Part of a small language model's weights.
Size: width 320, 5 heads of 64, MLP 640 tanh GELU, vocabulary 22208, 18.2M parameters.
Architecture: LayerNorm before each block, learned positions.
Training: 325M tokens, 6958 steps.
Each number is 128 + 32 x the weight over its row's rms, rounded and kept within 0 to 255. Layers, rows and columns count from 0. The size above them is the row's rms in percent of the matrix's.

# layer 5 MLP down, 320x640, rms 0.0537, rows 0-48, columns 0-63
size [100 101 101  99 100  74 101  93  97  98  93  87 104  94  96  86  68  98  94 105  95 100 102 103  97 101  98  92 110  98  99  98 108 102 104  96 106  89  97 103  94  95 104 102 102 106  95  99  97]
[[137 211 131  80 161 130 181  90 117  55 155  97 102 140 156 111 126 180  94  95 138 109 103 134 161  73 134 122 132  96 155  62 101 125  97 125 153 156 103 149 123 120 124 129 121 118 107 128 165 112 109 134 132 152 132 159 152 138 131 165 100 126  91 128]
 [ 93  87 143 135  62 134  97 159 146  82 183 124 107 120 118 154 130 107 177 142 159  90  95 102 177 114 138 115 147 132 119 141  89 132 129 108 158  74 146 139 115 135 115  73 121 115 174 160 162  81 166 136 155 161  91  68 115 193  99 118 127 148  78 126]
 [140  83 163 111 121 134 122 181 122 195 110 127 166 138 131 138 131 100 112  97  87  48  92 156  91  98 206 108 110  89 102 156 147 159  88 118  94 149 121 112 119 169 157 139 110 140 157 129  87 111 131 142 168  94 100 107 115 136 109 104 130 109 125 153]
 [121 194 111 184 123 147  65 111 133 125 121 166  75 137  41 133 136 118 127  87 174  61 185 102 139 160 117  68 144  99 120 124  59 102 141 123  60 129  90 153  92 139 103 143 107 125 156 101 112  71 112 150 146 124 152  97 108 123 127 114 131 131 134 109]
 [129 112 136 125 163 137 100 129 128 150 137 101 159 116 147 110 130 120 143 149 109 152 124 158 153 153 171 157  97 177 163 152 111 124 109 171 121 139 165 104 120 147  84 160 146  68 132  52  87 148  88 118  94 139 119 147 173 153 111 102 134 149 157 132]
 [135 125 149 107 103  70 120  68 141 162 140  91 120  90 154 148 152 121 164 154 159 106  85 111 101 132 130 103 124 119 189 126 146 111 136 131 137 133  96 122 159 118 198 150 126 143  75  89 106  97 127  87 134 147 149 166 123 142 110  45  84 134 159 102]
 [153  96 144 171 125 176  91 134 129 102 108 135  84 152 169 152 110 166 183 141 123 191  70 148 150 126 123 180 125 144  99  79 102 123 134 163 104 160  78 121 122 106 113 168 154 120 135  93 106 175  87 160 156 151 100 170 147 113 143 134 162 166 150 126]
 [123  96 134 159 145 107  97 144 149 107  63  76 125 153 119 125 121 127 113 101  77  66 145 123 132 133 112 144 124  99 147  69  81  81 113 107 114  77 100 106  93 192 123 125 135 207 104 106 168 148 123  88 113 113 122 131 136 104 110 129 135  89 107 128]
 [155 178 137 129 134 115 101 152  77 139 165 103 122 159 139 119 137 159 118 143 127 161 197 170 120 205 112 117 147 104 154 111 173 162 101 109 159 159  97 125 152 119 157 122 118 131  93 122 139  52 113 115 112 149 152 141 142 139 165 150 141 102 146 162]
 [ 99 113 166  85 209 139  59 153 142  55 131 160 126 127 125  71 172 116 110 123 132 182 184 214 130 136 118 120 139 166 113  76 121 124 199 118 146 166 109 108 160 127 132  60 187 162 129 113 133 128  93 121  96 116 160 104  87  88 157 134 152 131 133 158]
 [103 107 102 103 119 108  78 109 125 119 147 108 153 102 124 120 131 182 138 107 124 127  60 124 111 129 133 166  82  68 194 123 151  84  79 120 145 155 152 184 121 134 120 122 135  89 145 117 139 117 119 100 154 130 148 176 172 156  76 170 120  95 126 115]
 [134 123  93 159 109 125 135 108 126 142  97  78 128 142  87 117 159 102  88  68 116  82 102  99  81 121 129 125  99 158 140 118 204 136  55 110 146 124 138  94 101  98 111 161 144 161 135  93 137 170 141 149 155 118 177 147 153  93 120 102  96 138 114 130]
 [131 102 137 184  79 174 104 103 116 160 147 111 149 160 134 139 160  65 138 145 177 173 119 200 151 133 202 153 128  97 103 163 130 146 195 123 187 136 125 129 165 128  86 135 121 141 124 129 123 180  93 136 122 144 170 117 150 138  97 156 124 129 128 136]
 [138 136 114 154 122 144 152  87 134 215 118 112 182 150  46 119 132  76 132 135 148 179 160 137 115 136 142 137 133 160  93 107 126 135  98 141 131 105  57 144 131 106 195 138 124 105 108 141 135 150  92 127 119  99 162 121 116 117 125 251 145 134 137 129]
 [140 144 119 170 128 110  90 119 146 122 143 101  90 171 135 135 167  95 114 196 159 132 188 122 143 134 113 169 127  95 107 207 136  90 211 123 132 112 110 118 110 153 161 157  72 109 138 163 147 112 126  78 140 118 118  90  88 120  54 141  95 122  88 182]
 [120 142 146 108 165 158  52 114 158 180 127  92 135 145 113 141 137  71 100 127 104 180 223  98 149 112 158  85 185  78 164 154 122 128 137 158 131 116 106 113 157 100 110 127 113  59 129 170  88 152 146  79 118 131 131 113 130 130  81 141 135 139 137 169]
 [142 136 119 117 136  85 139 109 113  88 215 122 172 136 134 121 136  84  92  94 135 142 143 126 116  95 198 120 118 113 119 103 131 152 164 130  95 136  81 100 130 132 127 110 127 130 139 107 120 105 126  64 152  91  97 105  64 132  64 146 120 122 122 123]
 [125  77 126 147  75 117 108 118 129 131 119 171 119  96  86 120 149  96  91 128  95 111 146  71  94 142  81 182 134 137 114 109 158 129  78 120 182 131  94  89 131  64 107 103 140  95 148 172 145 179 133 147 107 167 108 146 154 114 117 134 100 127  94 140]
 [146 135 127  98 111 139 101 101 134 155 114 181  89 178 143 139 172  41  99 161 153  94 165 107 102 105 145  56 105 219  99 108 121 205  78 117 221 106 108 118 150 131 111 135  92  77 118 168 144  83 134 151 110 148 179 160  90 122 149 137 155  89 117 135]
 [114 125 101 121 153 125 161 119 144 196 158 165 118 117  87 158 134 144 153 110 148 179 202 164 105  84 163 175 125  46 143  87 153  81 143  91 118 124 108 107 110 118 116 133 116 125 115 100 141 120 108 141  86 154 138 179 144 153  96  70 140 137 100 111]
 [136 133 117  75 159 144 125 104 125  39 128  82 180 125 108 119  59 198  57 128 141  91 147 102 133  97 157 195 105 162 143 146 101 150 132 146 191 107 129 128 123 150 118 102 133 138  64 120  98 154 122 149 124 155 127 154 116 135 135  85 127 134 124 145]
 [141  90 121 162 148 156 144 139 140 130  88 136 109  82  91 174 176  62 135 123 139 149  88 155  88 124 155  92 137  97 120 143 157 145 163 138 101 136 108 114 115  84 103 150 134  83 145  80 135  62 129 161 110 178 133 189 175 103 143 136 119 141 150 124]
 [123  92 144 169 151 141  85 168 170 122 104 139  31 163 131 129 140 118 131 112 101 124  79 124 138  39  87 147 168 215 108 177 187 132  67 136  87 143 123  74 120 135 176  78 153 110 115 142 155 153 142 142 136 126 100 103  58  99 152 152 151 141 139 139]
 [112  82 107 166 181 135  79 158  86 128 148 124 222 107 121 133 132  62 151 142 167 111  93 102 122  69 141  79  72 136  90 193 150 168 113 101 151 122 122 154 131 138 180 239 124 109 160 121 140 121  70 129 112 100 155 120 138 161 112 116 108 162 142 135]
 [142 181 136  82 126 159 136 117 129 168 152 183 160 126 120 131 151 159 131 101 167  73 157 129 113 167 129 128  85 113 127 121 103 136 128 132 150 110  44  99 101 109 123 138 169 118 166  70 144 132 150 118 118 129 175  90 163 115 113 136 112 166 121 144]
 [122 115 154 125  94 159 154 102 141 154 221  90 146 116 125 163 185 115 138 161 125 126  51 129 128 157 139 125 120 122 128 165 102 132  72 111 122 201 157 100 152 113 148 129 110  99 163 105 176 101  88 152 108 123 169 107 126 126 101 111 132 118 111 136]
 [143 139 122 151 125 108 126 135 123 158 103 118 112 128 111 109 158 103  96 144  48 162 105 135  99 106  93  99 130 171 148 113 214 148  78 141  93 192  67 103 131 100 151 143 137 126 100 128 155 167 108 108 132 117 108  64  92  99 121 104 159 143 125  97]
 [114 181 134 151 139 123 158  93 117 118 118  84 128 142  90 135 140 161 138 128 174 124  41 153 132 110 255  97 106 176  75 104 170 117 178 130 123 120 135 127 143 131 103 134 140 232 139  41 157 115 110 127  87 117 114  84 161 136 109 211 164 124 117 167]
 [110 142 136 139 155 146  78 138 112 160 142 140 129 174   3 105  79  70  98 113 112 173 128 121 132 110 125 132 178 165 100 130 102  90 131 105  82 220  93  97 119 120 114 101 157 115  56 143  62 100 112 135  82 113 163  99  42 139 121 174 149 106 128 160]
 [137 197 151 163 144 102 214 165 126 191  86 106  64 161 163 133  81  62  96 154 147  44 181 106 137 103 126 185 133 133 191 198  54 130 125 104 129 170 142 139 103 143 132 156 124  98  67 120 130 149 154 150 123 140  78 162 100 138 171  90 125 131 133 150]
 [131 159 139 152 125 157 191 159 123 162 146 172 156 128 186 122 107 205 112 187 104 111 173 142 135 202 153 145 128 124 120 205 103 125 141 126 137 188 153 106 109 149  84 105 124  91 168 134  92 219 122 109 104 149 157 110 160 124 135 119 111 124 111 155]
 [ 95 110 117 167 119 159  88 109 126  96 187 217 118  93 141 133 126 139 127 164 135  88 232 121 115 152 156 105 103  63 115 122  81 139  64 135 146 138 154 157 116 148 127 176 128  94 161 136 107 109 140 127 122 141 146 148 146  86 132 115 120 121 103 119]
 [116 154 139 130 102 155  78 125  99 135  93 199  58 119 165 117 124 182 139 124  87 163 121  93 126 136 130  74 129  89 133 110 114  95 212 157 144 148 147 139  77 103  91 115 126 156 113 135  76  92 143 125 104 166 129 122 184 112 122  44 141  82 126 129]
 [128 170 115 114 122 125 176 130 121 151 142 143 175  94 132 132 128 192 101 168  97 246 115  70 120 210  95 196 169 116 114 161 176  87 158 123 129 115  81 127 147  53 111 165 116 210  89  99 129 118 163 171  94 127 143  30 169 170 203 145 137 107 123 125]
 [112 160 152 118  55 134 117 115 125 170 189 168 174 161 135 115  99  72 139 161 110 164 230 179 121 130  79 188 114  84 107 131 137 101 138 138 144 104  50 137 138 146 119 195 133 163 175 114 123 105  90 144 113 142 105 131 211  66 145 148 103 100 113 109]
 [118 151 118 171 122 113 117 118 148 138 147 139 150 104 107 108 107  78 122 135 128 201 154 143 117  84 117  24 116 205 158 110 136 107 193 119  86  40 187  92 110 128 111 160 125 160 147 102  86 182  98 155 167 108  89 172 125 107  69 151 127 104 126 143]
 [120 132 136 160 114 136  49  97  85 137 114  47 101  93 155 132 121 114 105 166 130 182  41 166 121 156 135  62 116 172 161 124 197 153 124  91 109 119 147 188 140  99 177 101 114 181 141 147 137  84 144 165 151 140 173 124 138 137 142 166  94 104 109 111]
 [129 150 147 129 129 170 126  95 112 166 113 117 145 119 133 137 136 101 126  85 157 131  81 143 145  91 133 114 157 139 140 146 138 113 137 102 151  89 131 114 111 162 222 127 125  89 165 183 140 160 101 120 152 128 154  92  83  84 187 106 125 128 149 141]
 [119 188 143 126  74 104  87 129 125 168 119  43 150 113 149 102 136 168 111 129 121 179 170 100  84 143  92  81 175 129 152 119 126 127 160  98 178  84 155 159 173  79 116 140 140 101 153 159 117  83 121 159 139 141 146 121 116 158 114 154 133 101  98 146]
 [124 118 138 116  88 155 133 132 149 177 114 105 129 114 123 132 161 226 125  97  93  92 192  85 134 168 102 131 172 128 145  99 128 117  87 132 110  66 114 142 142 145 170  86 121 157 150 159 120 131 137 145 161 179 112 175 161 160 167  37 110  52 132  99]
 [126 100 154 151 159 165 157 105 152 148  79 128 109 130 141 128 103 150 116 113 104 172 146 133 137  84 138 101 130 141 124 123 102 152  81 144 111 167 160 136 159 166 172  95 151 177 135 112 118  94 159 192 182 110 106 120  93 108 106 162 125 125 101 159]
 [127 142 123  79 172 124 120 144 153 111 180 149 108 205  74 132 124 139 137  99 111 164  60  80 103 174  51 117 130 108 109  94  90  65 120 149 101 117 166 136 161  82 125 120 137 142  89 103 150  91 138  86 103 122 121 143 220  87  54  67 128  82 157 123]
 [101 131  98  49 124 108 118 153 129 114 170 125 148 144 123 157  86  96 177 114 141 111 128 118 106 110 105 133 179 145  94 178  83 121 135 145 116 131 137 133  77 167 123 197 130 110 150 181 132 127 134 107 171 125 126 125 202  49  95  84  87 152 136 131]
 [124  85 123 123  91 134  71 127 128 112 141 152 108 121  94 133 119 153 120 194 120  26 130 128 140  82 158 107 124 172 114  87  99  95 136 117  52 113 126  94  74 115 178  86 110 124 165 160 108 154 113 119 159 122  77  62 111 112  82  82 102 119 139 104]
 [126 121 114  87 149 103 119 131 122 169  72 135 127  76 150 153 124 133 127 158 129  79  96 110 153 149 160 185 101 125 192 100  99 172  64  92  68 121 135 146  89 124  76 135 125 155 127 133 128 145  97 167 149 128 135  77 182 123 159  32  92 153 102 139]
 [130 127 119 120 153 114  77 107 116  61 148 138  93 113  67 112 148 181 122 132 138 105 158 128 138 169 142 101 155 108 116  82 139  87 156 130 174 132 131  60 127 107 163 138 128 140 143 165 144 168 150 166 136 185 147  98 103 143 164 129 155 125 134 143]
 [102 108 137  70 115 116 145 166 119 101 178 144  89 130 169 149 168 164  93 112 117 190 255  74 137 157  96 162 139  93 167  80 155  87 159 138 158 128 188 113 152  85 112  82 155  61 157 166 114 134 156 124  89 126 143 122  99 135 117 165 111 131 131 139]
 [137  68 144  68 163  99 153 118 130  98 139 148 190 126 121 137 134 145 141 178 140  70 144 131 155 161 127  83 125 137  93 119  98 145  79 136 136 106 220 162 114 144  57 173 135  85 126 125 136 135 113  53 142 152 149 103 152 127 157  74 128 125 137 167]
 [125 156 121  80 122 146 151 120 122 112  97 124 183 158  96 175 130 135 101 101 120 149 215  33 119 171 139 110 107 138 151  93 115 138 181 135 140 107 122 124 152 113 143 133 119 137 121 100 144 108 148 126 116 141 161 105 165 170 131 165 120 136 126 190]]